Weights of a small transformer language model.
Size: MLP 768 squared ReLU, vocabulary 2979.
Each number is 128 + 24 x the weight over its row's rms, rounded and kept within 0 to 255. Layers, rows and columns count from 0. Numbers have three digits each. The size before them is the row's rms in percent of the matrix's.

# layer 9 attention value, 192x192, rms 0.129, rows 157-191, columns 0-47
087:121148138112122142188137147130171107102106141125054127155128087116115129095156126147120108113075178129116120119114123067103084126112142143137129
100:125112159086149122139100130133112126107182127125108115143119121111138090115112101146154130117177147130112124170110194116169130193109154168143139
089:117116150112151125113126140124140105089143158169108152127127139141129105099089137108140158162144142106120171137170098117096123134143136103131107
094:129101129188137137083166098143110147112066109105166134085126116144150130122159112078157137163141095140108147163109138164158136113093125165169172
093:093115111090121154110115147125131115118116154096131122132100100077175154111137123124150163109161157162127133177122153170101126134120158093123126
093:118098108156143128121116155121109156129138085118096068121160115103158099106118128146132140122130124121128131174108128094107116101139153121117118
097:098143106133157155103118124164122165169112043151127107115110099147138140110167144153164140107148092125118085107140101135123106135144115132100136
101:177150144176131115139139104115111087137122144133169109131148161155136133150124105142140138123130122144149152126128090115149136120143108154119125
099:147119150131108154141113138136122122139113096117125161127154150137201096129123136091158145130147104126136125108137132151171157104102183151124130
087:128103174155137101171139124082192109101108143146079151120133161134127138106145145157128125123124120169137134156154163151197141087159116127146119
085:162130100079144144103129072151096107085121155133171141109141109141105123115104115128136106089115128128119138112086128160104133127136089120128111
105:161125149075132123154146119103139131153092128135106150117134165111178109146100126101105122128112129149130115113113143176129141124105130143126093
092:133100188114119149095168086098113153166116130140134066166107137143127130119097140103049144161098087133160157172122138143141137121116156088153095
086:130148114115141125154130132112107162073135142107117173108128075168138098122143105142164110123145145145113093117126161163129116141076132149115124
087:161101136105102120147099107144152133112108119092119101147109156129102143131082129153099056149150128132133144134112099124148153107141112118123140
090:173133145142145068098116075148152179134132123076143103111119183155160126159121125138116146134112123103112163140151085108122163132153132137129145
093:137158107112096115122128126153171127106146170124124139088121063141129164148093146154095129186115135092139131148135147087097103106110125096124112
091:095092201165080136128127120172113142121139141103143183129120073171127145090105117143153079198118142125106103145098099138116128127130180131154102
094:151146132153113125143082144139108171123127144148117097156081159102130126151117153124091157140147132140164092134120149164117131115123153109112088
094:125133118096107103125154119113120136118138089122173159145151108178109154101110144094147156141094119167129082137139097113116140152100153181168162
084:147143118124149135134139108148150175132086134176101146123195100123092101113135129112059129118166120148153130111168137111060134128132149105170114
089:130165140118135085138133131152092112115105136176114097181116104160149128068153165130127148145156155113125130105139117124114126146112180125088102
103:161137144131153119120142131130193146139120111134118139207090100110139176151109115125158139124148151110141128123168119132147129146121110114122116
097:163137121167144152122118129132096129103149086138184136113104125086139098111135108078112117129095128146140117158105140156119147152099123141128136
096:145162158085152121095136128144115132110101103139139141136143120111203108124110133126161080126119148136169100073121118129116121130118139172171112
088:131142110119132086107125152083113104069072110153138133132130118129116148133052153152132114123146142157149115139148100154147128104120131143087163
087:115122102148143143119131140129142140133137131142108096146143122151144104105078135119174153081094132144157186101175089154107127087101094158102115
094:146122138093111151146123150105104185157111082140150143154106129123092101136156120145182164124118134119140128135119114155109147142159109153092146
091:153115128126150119086133138098082111107087089082129130157133110140141098092140107152097111153123091155101108118099157108117184129113125109133128
087:129105106093127113132138174167120150151135107101110127130156148134125146120100094131129163127115155133087160115115094163150116077158122113162139
086:108111117193131114119154092106119104152120138107109125110121147143097122123153114129123137143108141131090079119122117120133149153103087134133096
095:104112105112115130134134122096146134115079121147110122116127169140134092155131120165129154111143090162133122089158152159117166131108083144130120
090:167126152108156150104152184117121150138138129118139098160142157146126103148134127100105097189150164142130132168165076142156113162169144164130144
085:108128152096096143123104128153087132134104151099133109105146172105114121155116153141166151121119159096126086142140125142107146135106108129127119
087:116106136069176128111137138111124133157114110149139115141164124125105131102153141176141151116176125182141120139113170151153118123141132122145113
# layer 9 attention output (transposed), 192x192, rms 0.227, rows 157-191, columns 0-47
083:127172098158106159134095134134101145107151147107170064110103162136149115134120168100131111093105104119143079136124112110118133147143133065142106
101:123119123109113118105187135146144116126140104136149107159137106108130125174150113125184154111105131088118145118115127104144139108132100133107104
085:118134137122113139139125123127122109150117127107150081125147152134125189190116143108152102103138141158129126119106139149106111119178094136164105
090:140188107101110131113097101078101130164143153152114132163107120138140101097113130122090147124102171109135112092167111074100137083155130074083119
088:121167190210117130130123114143124143140129152131147104122138106166123106123094147124106100122089134137128130105122102137131133163108105109115128
087:159150152115111145111122112133128158128115136091158168168123106138138143149141093089135153158141160099141087142145168125145177120100097169121146
100:146143189104135148151178129138121122102179165124159173117089146147134138128132153121125118130110150149118117117104121137111161116150147139154147
099:094091090110134166129110153129152144092128141118082133116101129114109112088134124155125117119125135139120115131094190091108093109132112099139132
099:152134103150142101138079155165106165113117131102180127152087144097140145130128134129119166158110132147147115156145146103130126134161127079098105
089:112159104105108132140114124170134143172135117112142145154099107114145114141090123075162105161125126106101145136118106110105122135121155119131124
085:103139133127115111128140144131119118123122077129083115121132138107146119124157126126129125107113131102113109106113102116130128125126133151130100
097:129131134134137097153134138159146164131103121123158110095131144126126129126139160108110102107152156094105127153112087089147154103140116086140125
091:129146079148127134116113154127111103093150149107157167095122114153104128144150108152170149129162158097110100094148159131160139137110121108143159
091:118130136145151120107141144122156123167118094132142096127137150100158130160075171157087138092118115130151127153091145085107158123131144159154111
092:096148117154152133136146137123069162154118127135124122134130099121141089133118132131172133095098084123137095105111139145106137145135146112154085
089:111084126125102191189137136104103115134103116176112124174135096086108095127099145098182099097113143162116159103134161160107101190129136112108135
087:117109142112155151119163147139093133148160109143106147156125153130129140093152095070112130085142104147117093155143130149139177132141158122118158
088:109176103115133146106142139090125122121136116109107075146100110095103140147151111124133133136158124108143140134161144127131111130147107099073132
094:118125146141122145126117140092123102138094158113149177118153095132122128112145066121172150127105137090100149121180101096163124100079114108119155
089:185127161094123166131105135145087128097102154110098094127165150138127107135143118086108134082156155083166149086153184138135121086185131067118084
083:137137143128124108078111156135120108126136147108139129113095143127187136112107158140159123121121132105098116130099121169155103128116110111111163
093:131120132155103159095096153117136112154162157117135136117108164113117117186133086152110108124127116136070136135102143128121113158130057176169179
099:146121138129107154126105116152077077101138147131159109107155130106156113089151136131144168148128073142097160127092130094092114164129141155122128
097:129152100098150091124121158106129152137102133125119133141113146130122107103155124142072120137116165109125118118121139109165123122129111125130101
096:133106113173119130173147152131103074143151134121144061116102149102098152129101141105104146135169121173093102151160143096166110152118125113061135
089:142126142147141134126115113179133145160149126129137146117076134131140101145126083111101144116107161146075151128119157109127106123121101110121108
096:146172124127133117145123150105162118089120062137154131116131119124160128150131101132127120160137159150103115091093138104138143177122131083162116
094:086150149157150165116129106170152084117130127098135173138151142135152127128084117127106090089116109159143108127097141070135137156120144148142158
093:155174143124117151146120135128184144142147117152105120106151176120137126139119134095135118143145142099175140163142154137153137144130159106111103
089:145181107095124132131145121098166088111155143124166110146136133118119107157186122098126079110151089103129096070124107138125105133121117175113083
085:140163139091138125131133150149129147121124119144125159121143131132092143134145162106137077087109121148158170111131144171147113106182160131163107
095:146156154120130109148134071125100127145114138108110150117141118120099141165121136142114122119108139110100128134080113168131150136119147101138115
089:121127116142132131188104085114165100090144160121115154111122140061115168088126127153121159132150153121156090097092152146149136162126096110073126
081:134110148141128111153107128146128146087144110171140097136132133163115128132132130101119117104105119199143151161120136126139092078152127105116113
085:125164126168117099159137124104110174081162117115119164102137132136149154142113134092072133141129117086127099120107116182124135134126117134118110
# layer 9 attention query, 192x192, rms 0.101, rows 160-191, columns 0-47
041:140186099168111095144157119138152110143143162125124154136106102165109176122086146131116149088148151100121164160097098129122112108102119088095128
068:113113155102164137134099099118115099100156091178129118128113120131109092115142129159141132134076128133146106129128150115137115146102151120142112
144:117078132141141128139130125112134099130130112142108156159141169135165154093156146100130110155095127134124142141146123186079128101121143127114140
119:123124098144165128138153110111135118157120114167173168141118100138126169088080147161164118138088178142113118154074135096098145153103161173110114
042:124138157089122120137123134154109081129117123151109135097141112121146166102096156119217177088072140140160177091096097106126106126132144127134103
096:148190144127101152129114134095130131143119161054145092112119125115116091137113118126096096112166117161124137125158129065169157107185106150130136
078:135114142123109111142139146151089091129118065191108136108134177151129169104148108129099134158083154098128110124118157166117110179140135091164141
128:134138122140128125147109170130138110106154134107140105118150138131121144149127131134105126135151135152109090094138144140101074150156126078131133
114:122133122112181131143075137157152098136177123130130114127121166119129141135135088128092124118155140117153092139126130147161150089128108182079100
110:075082102163116107116133085133067132093129101154109109120147195109111143148105152136092120125107086109123126085139153122128121141130158135126153
112:132134103109111125106121129163123112098129133161124114147134161123114142106115128148098088094141127095173113125113108139161162129106111082173107
120:130155141165122147121121157138097153114106137095186113151118119097177091098109102121156136139103109158140160126125114089164193138122154157143133
110:128074115135092138105128147100129095125151137090130109101163176134168157105138158094164156107101107124116093132152156109126150119118111129112103
115:119149111148139128103125137116128098157112120107157140098127148137093108149146104109151145125090117145141128127109159132133152118126121113137122
114:125114125114103127131139126128103140156106120149113159103148146099090154134182098120138104138124141142151135115158133154119143139142122119165140
119:138134106142125134136182115100072083111134138143109120140139182094109115127155117128115146177145162141123152103114106139134092134136125135099148
108:138132109142118095109147128149101077124138111129130124142130118133095093197116130145109164139093145121089121097143126151110154107135160131096121
111:143102108125112118120160127149122122130102151151128156153146175149143200148152146148126122129127162104113112111183135135114102133144123114101152
108:132131119093091139104211154096196085124149109113137155113108155138119068081155141116133140152082110143097136123138162158157118153111139119151114
114:127111124098133145131131105143147143111129177129133074146138102113114095156153135116113162128145140142131128129169130122162131132106135129115081
114:106131059102068136112172100104073154103137097089112127135111109151138112113160123142097168148147118176178140130094144118139180170145107133107109
120:149108100124103103088139158102145119125106131146134098144125170108105143130091134163144126098119120111158127135117163143100133168122112105162121
108:147101163084097099130141114110131100174139106098166131127161135119075096123106138177148091136153116123118098158128156124172138075119117145120130
111:107131149103158105148084158134127162166101167178136123135177133167153131136113172120116164173114162132149137135133104106125111154114113120135158
105:163100113122123144126144137101136166131184129138100105081115167124130131149161136127105116160172107156087132093107126168094116150098111112097115
106:097111102157132150109122128139146125168146125158088128143126132164136130111110178135149121150137133128119128119138118185138156180145156142143129
110:139124110132130126142151127129128131148172135136132141091164147157093152132159130122107135178180130149119127139139125140191122125170161120128140
112:132121100136085133130092108137111101134109141111073094113147114144161100151162122148123106115068149173157079122118151173145093157129122104134085
105:142150106124161139062082154108115110125103174144121165112119137144111118109113106138088110133105154150123111118140125140089107156104152148150129
107:133163108115144102150153082112116147130130139076147184169121124149169097065151103166131140106100146147097150135108157120115133116097113130143118
105:139146149106096118135132168134131174078125125141127137095100126151080130090149122111149155077103100109104131135122129124094152141101143141160135
113:101075172142125096144115101128141113145121118144138163117110116139117070097131112144161153139155180083163118131129136164117119075130140109072128
# layer 9 attention key, 192x192, rms 0.102, rows 160-191, columns 0-47
043:160116103092077145108126138129112146110133130091122119175137127091124101147146135116138134183121105141138101094186110122098122176167113126096085
069:091096102104120110140106136140149168095136114122161153128146135156105159118125115128122112141082160114152151130092122197077161127137123169123185
114:149093123126136103152126103111152148143096111132129156154129170159121160125165118168124110148150114132120131108169115129104143121110071112106166
117:142124116135129089113122134125132139120110121176134123103128112112170089099077116151145130130102161127106129183162114071115111145155126145147163
058:108134104130146126133171096129092128150118121113118103119094156146107123152121118149082090129143134115085117142138139138129129152128124103148084
082:137166127140103138123108140139126128138140182091118127137113150107097070099079132100129187136119126120135102147148114111169151137156167109142094
065:117155164113126117112161127145128124129129170119124094166136129136128127147075129110116153085096157150155089089132141111149148071160141152062149
124:147194138153119129106110129118135143129153103126194110141136163133114112141128136133132135102118129189120105114093121125114097138116127109123104
119:091182089111142153129122116151128145132172113172099118108114128168133095097109109114093106115156117128128105150103126145170141099152086142086121
110:108090064137131133138122110122071131096141144141130146131164165122104134107139176127148100113140114088126131116123173104112122175126140151124102
119:144143085121102132119106120135149092094118136125151133137126117117116130118183120120096137133138139081143159133131154129145130095129095096131141
123:134098099179139156136121128136144120104110175110204177122110103163133109064123119125123164114097139109130153124081131123134177121109137115120105
116:108089146126112125112150154097146127139115150145091111112149152151141120099116137130125127142146129114128118136094151143105117118114106173119089
123:155129129174083117130145155152146125128119161123139091127163156175102115152124086118123154112117118138152118119102150075133119089126154157092151
113:096119153126122135117129098117120134133111141126109150100133144103101185144152144175148115135108158153119113133130136116129129140148064116141133
116:138130112113149123172186090114074132126128100140120165118097138096101133121115131108158137137131137133157084102099105161148068111136152099086147
111:157160116146146123115166142140140121110184112133089152157083143131140089216097116138117126155103119111099136115149114121091183120119113122108110
126:079121128112129117105143130108098145157091108103108146131143142131113129146117146111120097115126118079084095097161137186109087113141133087128130
113:124112105107112147111169157106123130102164110143137151136126159111118106083152123127141139140115141097150143166128151130177151159125123172125135
120:119119141110139126148118124151148140129089143137146120120125102131139071123135158111116120125143129136080150126151060139165130162100122087084111
114:111120135124097119154179122077073113159148094115109153135108138137103108136166125155122154150122153152113149141171125119053141128139133139099087
121:174117119135110116114131160109122106164113178090089100136117155144112161125150111127141124124084124143153111118119143147095152163122143106111149
120:136152172117116132118117122123141124131150139177124139119100114133083109131139170171173110165130106145122135142169110132163118083125082149109129
109:128172108120130160116113134100114175148132145172132126134140125163125125161134147130127132143106139155159114191067101114137124149112139121157176
119:115136109115139102105133179101156165151169135146143113124120125157107158134170117118099134161160127138084137061104125109128115128140127182116111
111:156081107134119145119098107111110154136110140127072142148150112139135110148107114117154124136150150138115141131122132162148157121091109155129137
121:151137106111121092107123107164140113131132105111112149098164166109098156106142147110140115158163085187125081129150115110149130109130137108129109
119:143143098153120092150081155140087118124133150101108115119174106115139132120153129126107125086052137114124148129151114152121116154105127143151086
122:116096123113107163089121134130077089132086124105145156143111155134118144084117096135108077138142132192122109121106126126107103114135117102127096
110:103122136111175119147117127089108106094129131115138157183122110087121096089139128144124141142133148086123108144137118095178085108090112124150146
108:111124154147087144152159188143126140108088114099137146132086096095090141123126125151125125090121108107080126135132124134102118118114121154120111
112:082090169141168069119123127129150137135157164164156128111120133113132137117140131135148135122156141079155133106136126138138138062179113131084165
# layer 9 MLP up, 768x192, rms 0.129, rows 0-73, columns 0-47
120:085170117144119117121111127145143138164126116132117135145115149148191156147066109140132120134151124136069122163173097166197110102098136122140109
121:109104168058157121148135115094153138147137084068149157149149150102149140135149087152148162133095166129151144127177120119128145137148124142151106
109:118122112114113103104085118139133087111108074119142161101110113115138115148160147112091100109086091114152172137150098128157134111151130123097091
113:162114112131129082117123111097143109126091112159145117137128128159136167143187133133129148140099145082102104126158089120096160169160127107138115
101:077118112152115135129135147132138136158146101157147134141123133159135134132121119120112122147153138154146171125149132146136171080093152133083121
113:105063127139168185108074131147123146110136115107143159099133185100154130089095124133121099099126136133144129132138072148163113095137110157146124
117:156157156086099089140181167125131113144111129102115161133141119120137126100135140132124168073108124129106099173109118132118117119121098126095118
102:178152163097133164155131140093136110163079100150153100129123180141120110162135144146109178141148117119085100123113161129142128085104141161137113
086:100100165118133137123123149137118112116151166147082145123111118119151140099113128093102126083097152158125129114104118141153152162150149121166103
098:099115155148130143093190125123147142121140125128148119117111112127141138123094115171126140094140124119102132151117129151110118167129134140187130
119:138160137115107145087144141126123097123119102121145132098115127138088133091128119133144144098124121124123111106140122098109106096116088178122089
105:123119125119155110152147164087164095144075170107124085085144098116111080105137116138195089116120143115142138129156099155121100137129100140112149
081:149130125117133141123131153113124159175136115145087146070179163144123137101143087094153131163111126118158131159097119135119118163152179110121119
082:142093119136118124153109096157133112127118154112145140150097114122114141143091125180115157153124146103160097122102099165140165131110118111121094
108:147159169120132123127166162072106106114130136131145121119118071122144128133100125132132118098124127080121101165085084146136107122146119156125140
100:132176110073073075113099150121120134104140098063139133090131111116130139127173103161147129108123148102160111131142126142147141098124169122138116
104:123149142150103131119183132136127151099139169139139119094130128133167142112151111128129121124092133146106094123121109114131118098116145074086130
094:136142095124124129179123128116090109169107155083107138163155133110111147134140096144131144138137106092151102092094129136140167145091114118110121
099:131121123114103094149169140154143093154115106113167091117157114120134153141128139185132127104132067095102119097129130154141183145141112189110116
103:144128139116096112112123113106160119093170121106097157143086120142137132140125110097111074093086131115114152077124071142162144135109173087123143
105:095124081105086114133116188096135137097127130146135141152181150095093153102132101147111139127173104137134161123102106134109166098129115162152132
107:130145121138125117123102104092091154125174085109073132121123124082137130125098140129183128111102107088146114149109167124143162154163137131140145
017:106105143114102115133111149107113167098150136115131156116125099137110123149143175146158162125107167137133163128091144177131121125120124160102103
010:097151146072077125148155148100143110111128112124152117107159090090135091144138099124136111134141120163163156165081110093102134106145123110137117
113:100145138089148124134130093152129118112106116133123198137106113105191101118106112145117098144124135130136124118162161145127147150163121148115102
116:149187140067117164118135129087143089106077129148111140124127140136175151166130115137140151107157113163159149168150116152131108146106134127127107
107:152142107150113058115193116133151114132127143147110132148133142112128164159149091157141163083113133122144174091144146140152134136155145142141145
120:155141143102163156133130106150143139119101139171121155125083150084146123137139114144141118136142151153140139145111134127125125160108105152163163
121:128148144130132137124103096137168170111101165100131161129125104159127129152114158085136135095127151130157068099095116118119147091123132107103129
078:155057156127117125102162064134139135134091173098097150150083158147125167125143131129130132122135116081149115131122122156122112120135082170126103
008:129128164162111101084159122114118109130175165163178141162140109119122106134117178119176106098175125079085114130110100107114120144113132113132123
104:142104060108127115143145165140129119184159108117118136124165124143109162117154095132129115121141153157099096138156117119136137160148105132154098
106:098123140120096102151122156179175145119147138161099099175111148112114137149157135125110147114141125126154109142119135141111193122131152118098147
112:158137105096131093133159108159148123198103108100167136154118135127115130188163111118076140173163146120127132104134139134135189092117148108148092
102:111066112121133149161152105162164139184153138107141093110111144120136158110100118120140095138105127140084114140102073130140137143157133132097153
083:141149149134103122151164129087106109119119151083152123128124091156103175134131116123154154137102104090096130125145055148133152158127155102157106
013:093120140168153125150118128133134133120088097119154141115149136148137161151171172134129149140120096126105131093124125126132083140132165130125145
102:101136167126145117111122079118164100084159140160142172147187149142156127139190147089103141087119100109149133148122116123127134140122078128091134
118:147120187147158103099104103126144118103088134119090130138110147114098178117141118144149041105104131139132111163151106126129123133178115154138109
116:149124132092116118113125137137177161118119113161082080123106119102131136142128124080130102157093127113164093155080133149117130112124130166118125
113:149148142121131131119079088106128149118150132093125113134142111161082121156121111119103111142109173128124101117119127102121145073131095130111102
090:126134158094137134130151139092118149114137097103101133145088131103147155146139143135103129131097169095130128186144141128134104116094115101134128
115:150140141120104155151142126123164133106131111166128120101116111189177050137202141165088101135127117145125183144123135143125172155157106122132120
130:114146138165106152150148139130115159108138097168055078146097125130122123156130117077096095094102137071106157135134158073109127121126153125079128
057:102157146141162112142073149144138116132142121162110131139126150113109110120108128147140146088151125099161121097122092126127109131167141118190143
108:108166135141176089110065164142103110122101158130100107124112122133125107134069108149120095112167119125120139154173081157109142120101163140153123
082:138092147136136129145129163144110134174107153114135107115123108138166143158084138114129118118111107128134151098113100151137127113109134123112087
098:090113129108115103145130178112123150146151096100100145153119086159128196143107143159097178136128160098109099073148120126133137159153137073163150
011:112139135155117109121147123139142137102127134115122118126099124158175140195117105120129127126091118109097116113103137105171142069138149132133158
132:128143149166159162082157106159109145135144158143145133111172121123111132146123149099148119144104069162143111154111138155141108075121128109107101
095:118126137108111156140139162118110154135196099104158141106150109130118147154121146146121119137149101066097132101157146159123149095109101093107094
066:089104125203130114145120106128133142104095160174126105140140119087135127149129168131112115178155150125097126148101103114129108159096158110182108
102:125136115105168131086164106164137130173116119151155135139115130067117118089080163120097115093110127110140096133124130142117138134128149151151079
100:122143168150158100155149152102132125086115154166071112149123096131075127176137108148118120169109153092101160123125148185142147112117159107151160
113:115138161110166114150126130121118157159137129126134130145084130108110118125183132099095118059163116141170143138156158136103145117113126102158120
099:131162137145177125149155155140141139147184102106122137121177091099138111150127096143105138115107159117110138137130133098165080105172125143124088
131:122120090112135144139108131127157139123154146090153171124157142125148136158083120126143122125109092104138147088095090138175137107164144156091119
093:113122126118110161098129101137143147105149105135141139113139113130097142122109085114147094108175118141134164153162137146131146097147144149152159
114:125128142104092145155126143122160106152140136102106125146139081099080110149100129120105127124131192118114163152126134104138136124094161138141135
012:110069166180142106107100143104170133130134128149152141165154118118129116115117128115114140112085148124125127148098153129127136104157120117094120
092:101127142180066130126116182124144099082119107124093143107141108146146123109123118112132097109159109151105148121154110089093107141138082116150098
115:110123126128146143190091161108132086112135136126096100139127167134155128121129162129077100127115148143138190109149163139086148128135157125137149
083:128133144112116088124148134119141132117126119152112169133129126105177153169148112168113126128167167129154115108091117172079116144131141167154108
099:169146149106129114153127130107138114130130122146167115182184111113105113106085122120103131115146163097114145149090101134155149117101133153126084
010:083147105102180105130113075136131095124115196144134099132108122134106164128113142110177113109139105146109066156103120116120108132166093160161182
114:118150135122124115096176117138105140146112093150135120167156151141135112113150102124114114144156141106113108111122114089111092127138110143146099
092:103126102136133097149126130113174109145103149156114196134140133107156124174140139123083130099160084118109099113126116116119091113154181133108116
095:144089106131080157105151142111142153112103122128124109094105178117120144149093141102135127136135132102135099106132071117125107157152102158140122
110:122097130131100148118081103100134136130137142124093183150135106118112127098145161090150143110134135146120114068123184135093097109127098138182101
098:145126099136130142158161153146140149143157159094112152099124155140121132120172146095129113124176082136109125170109117129101116113114093132155131
123:144147108115127159152138136113157188117124138142156062127077134117142162110116131116146119093086165192114162147164071140163105140155130166103129
121:185105147109143144138131140104094106116161129154075086116131126094091162114147141131102107101166133134108139112145147110093083118090108103112106
115:110187168174075157112161125166112133154132136100148150126138105097114122151091135123143147102136135144151079171116108137089143099156121088113130
123:123159157113111115130136149152160093167115145126149128162160112124123119099119149182112103215116121121116146124129104137108138115126128127178123
# layer 9 MLP down (transposed), 768x192, rms 0.0317, rows 0-73, columns 0-47
122:120168147107107151157144092137123139130138158114137143112135106150121151113144143147126103152147092088065129171147158148187150137055129132123122
127:123137157124133150136133146099093132122082129125146119116133154162135130161149122107118107134157085130135102093158134113137096129108123124162190
101:172130127150128091114134145129160170097117104166140133162107148147137148149131148139154111121162095109143153102137123166084143114104123075134122
122:172125120149136152117153107146086127076115143140112113098101086136119112146107134081160108102137083150131119105146119120104115105097136109137179
101:102109141115134162111190136115131146108110139129127087149136140134198155163116117115145125162148076159140140122176068119158117111116142130127134
115:129149129136124133169107153140149111138118101140134120145161133144134131175064124125092144143147140149081111109183126125107129148093101123127146
115:145129142146116145189203129090115155070156152119111124147158145144068135120103092134112109134150134148097139097141099103137151129097102102131141
100:173100138121113138184113111144155150099092132131169141169153128164141105150140134162110123128130099165152122123186135137138168105141084143109102
091:099116137118152172131135131096125125127145094109137190167135094116137128117125153097089145119110124155132097159129138189188161134121117121154116
107:099118122107108142127100155131161158140086094135131126126118135119096114115136138125154130143105112165146139082170125119097141172125117134133137
125:108159152124098129092121099152162157143166123181168110123096172156131153119165096094116114128126104125103092164153135143127119098094116136154115
106:116099082092148140121137106107166112082116148151148119145167080125137132130106133125149110122112131119167104128101109102123142135146111110062175
091:147143150111123109161159121110095116148117159150075109104117157101124154127116105122149162123159140096114088126089099118161130113129088149137114
080:142160136177111103106152090081117148154143102114073127154130130144096122117134118183125108085130138159149139125152078127119147107110151191143127
109:103116100118157150117154127121101158108085144089130136168114145181106115120129110130122116122109113149134125137183145124132082105088095093160143
103:187135055157079131168082102135122152125116144092141104118141132124088125139151103107108124121098122120138166160141099149161135078107086117110098
103:101146086155138116108152093139132149100130150141073136102104112137144129102110115147166124108121146097111127112147093127162094134113115088184120
100:148136166103114153086099116097127074130156148142114101098098170114137133118110133125124157188096146097117132137098112130115112162126121125100111
097:123067090136182147160094138116126135077108139123155128091139098131132123119113089154090145153094142145099130143162138088140120150159151170117175
096:090147129162119130106136129126121112099149128125127129111103096119130112098136114135111144164128132165138128147130104152118179176096130107082078
097:124120121114175143202141089151135118136113142173132126086079150136136107126130132134123151126114132150101128075085090098112116158134128099094092
100:172143113200105147132125111159121125078124106154094144149175145113121138139131150069109149126132129137122130101097172147112140125126136157167151
015:110129111157098146119145187149123130120095117148088148134130124118151179125147124155155166137184091116120132115097155154099117140113079092136140
008:122150103083116132124124095147106144107140137138127109176148139142090112134109144121091144127114128149105103148068135163153082112120105128090107
108:147164149120137122125126142140112093164157162129143117164092157141101127114123114152120153128140140131100127127099105148140133152125104107138155
111:136143123083118140118143106096135098113158158126120087140105117129117158136134130150133110137131104154149119159128131143106151094084096110146104
106:120105050194146128127123102084149157125127138164139113144131090154106121134123132153152094132142126138147122000125140145110132137085140128147144
121:126152138137100125141131142144146113109117156112122107129160129154109113150152164134127143146106142096117126166145123146138118171124149114124115
119:150136109116135130124195125099104124136137116132162127108117127104128140127067127156133106148121105151141146100135124106095097114112167109075139
073:124100159124121148141116187145098128110101112077122193134108097146155134142084110100110133121099099088090133120204119148153124134138109148141079
006:133136146121177097118145120109157122127144127150132143092092113130115179142136161120163120091127090130115123124139079101129162109115123119120127
105:185154136122101132081177118139155116131123135135153140097094120149167074124088143109126146120153118097133112109099108139149122142117108168120135
116:111120146131106146170150108129145163124178138104096129070118102170097129119143096110180163106108113176149155134132124114117154111146153080165090
111:108132139117133131139146100102118138128173087140192091129136102125121173172111168118119145132114144120082110112106107086112118139143144117124143
094:099141108136171123142123159142152139120092155115146108113123143122161170128155102106103107123160096117119144087139141113117118080100102112170120
082:145125147129111112091109092115139100116107154118102137144125110141102124154147138153098117127146184090145138134084137098166170129130113178136174
015:097135137124123156180146109129085139112140145107123128095163149145122120095132163126133132118166135166099162104160115096134120132114104144123133
103:165103117089144162121126090120106127126122164184142105153130131114120132132138134140156133105154168116140080125108114121114153115104141120155140
119:179124122155153115097132120149112143105176147155124113135114144183153157086138104122162122147132132142141122137117114105164097145113128125126171
111:133090120106137122123129123130122107134105131114114144100109112136140123132087138144148167171099152151144128144131116085092124131162133175126146
120:176132144168136167148161163155121128124144100127140119110176090112102124147106148151118160124115152142135120163130117145104141132164151145115106
091:089125170138154128111119120112128086147111128147129141156140152077107120124155128124117105105126135107118128118115152119139107152132163129138123
115:139149161126085111100136101118133105124172126113111123098113096088152150113160138171103161129115150128084177104140092132109157094151128091095144
122:086111144170136123110100129145147137119125119131133071105106152169121117128137150113148173087137150096150105156123122121121159103138141135154141
063:134157129114118113122098140146098147130150125173082133160129124107126126114126113187142112153117117142139107096122126168120093135127165137130093
117:137135108152097105111071123157156101147121131121139136140101147190155137131168145143122146131123115084140153129128130154115106139120134123170099
088:152153086143116133118117082101116173164170142149116144143174114117064121135123125137112148120114126086109099117135166120124096105075088140132157
091:078151141153089183100119106144111118086125079112128116138103125193125112130139110128135073077127160164147164092130106126089106102112159128108111
011:111125134114106134141101102124133161149119122147160130130129153149159159094136129129177094105169130147147150142137128141128099141100137087149075
115:125151137133117195131124127094112150118120153103148111120148100166068150148133120099146156172142085101153121188127140143133123129099132139095104
100:101118099172066130153116141120142137113115105087124181122141147120116141124063132173130135152119140090109146155109088135139095164121094127137115
070:116110144117149129116123149160096109151169186137123120124129159138121095180082145115121113120135131127099154131128121121127161118111153124157152
098:154134148106142109123138078108151154123124107100159122159142158101150147092130129112079185149140104156145119082142148073138116139061124141140142
109:121142148120091151119114131143125120123128152121157133114115099126135130171135177167115166156131137139116141144106183136124133118097096133163137
116:123118118122125114111098101141175151122088128157130115112129099177083166146159161099108169098136082158110121119143170131095162134133120104131112
103:149080142122150083150161110145159115109113133127112109129150097149081172135097157128161154115115141135151135121147153081182110115141117159148083
126:119120094131178123152144106154146115107079126131141131120096151151154140115118101124068100131125137154099121137154144122080114101143138096147092
090:095096067108119145158161129116146128168134092168150108114119122140099114132083149095158137134071135088152147051139102150155142180140113125140144
123:113123129092121149144138136138158128133107061083086143123149142119139123130149079152104150118135119129127168139145110103078094144128134108104182
010:125148137144098110156165087091151158128154146141091119095115153104156135088087106078126132143123148170143153117122110123111104135122160124081184
092:130147091109132134121099147102129129106136134117101158108121117139124115116156119131121137091157105120108126168153091123124153133130116153107118
118:129169120138139107183122101166139133130112182142135133156097158125137129131097131097103153133120097160139113125123109143147150119152107119122169
082:124084128125150131126168090122116109117109142140138119149105134177123125157135167150115112150150133078093140140149166116157124098100120147110069
095:140115166115124156095158149126170130118128094132077155070159169121140108150089115126074079110146109115121114127107139120133137137159133127120101
008:130144095159143151119156136173097132083116148152147115130145183100129129195163099073106155141112129117111115113127150120112132144153121126084129
106:121160142152171076137133150151121129183098131135174139147102137150115114161114147135119173158156127113113159118136110156106121111119122099106153
092:132098126162102094174122163117086123141124109133159123121143075177154132134130160108116130141116122116150122113165129160092102153117112133121132
106:110129125122133134157121139086136141154123126100115069122133135176130153135167114121108134141139150130129118092138161126137106153120097150139138
106:128116120112139109113139117133111107087118141134104152099123120085114138151094143135166113072109094144115110079117108136142178120141140106092133
095:144134144161131103162136131124163105174119122122112117098140090119161139083100122159162132101082143099131119210112134098117133138122142107111162
123:118116104131142116126131121105113149103129126125118087089150142146127115130150108092075119140115107126181126171170129180139098119118166120096160
130:166129161138183112165136082121120157107096149104100120142114148134142142121129104139105127136146136144103138067097161149143135184110100108169126
125:117148143144125105139123115116125140147149139113111123125096140100136164109187122131129147122115125171113106150065135126127134128115105105118125
104:170123159121115086108132111138129108124112120164127140077138104157158138100128125150158093131113165119168125202132116129125126126111155156143151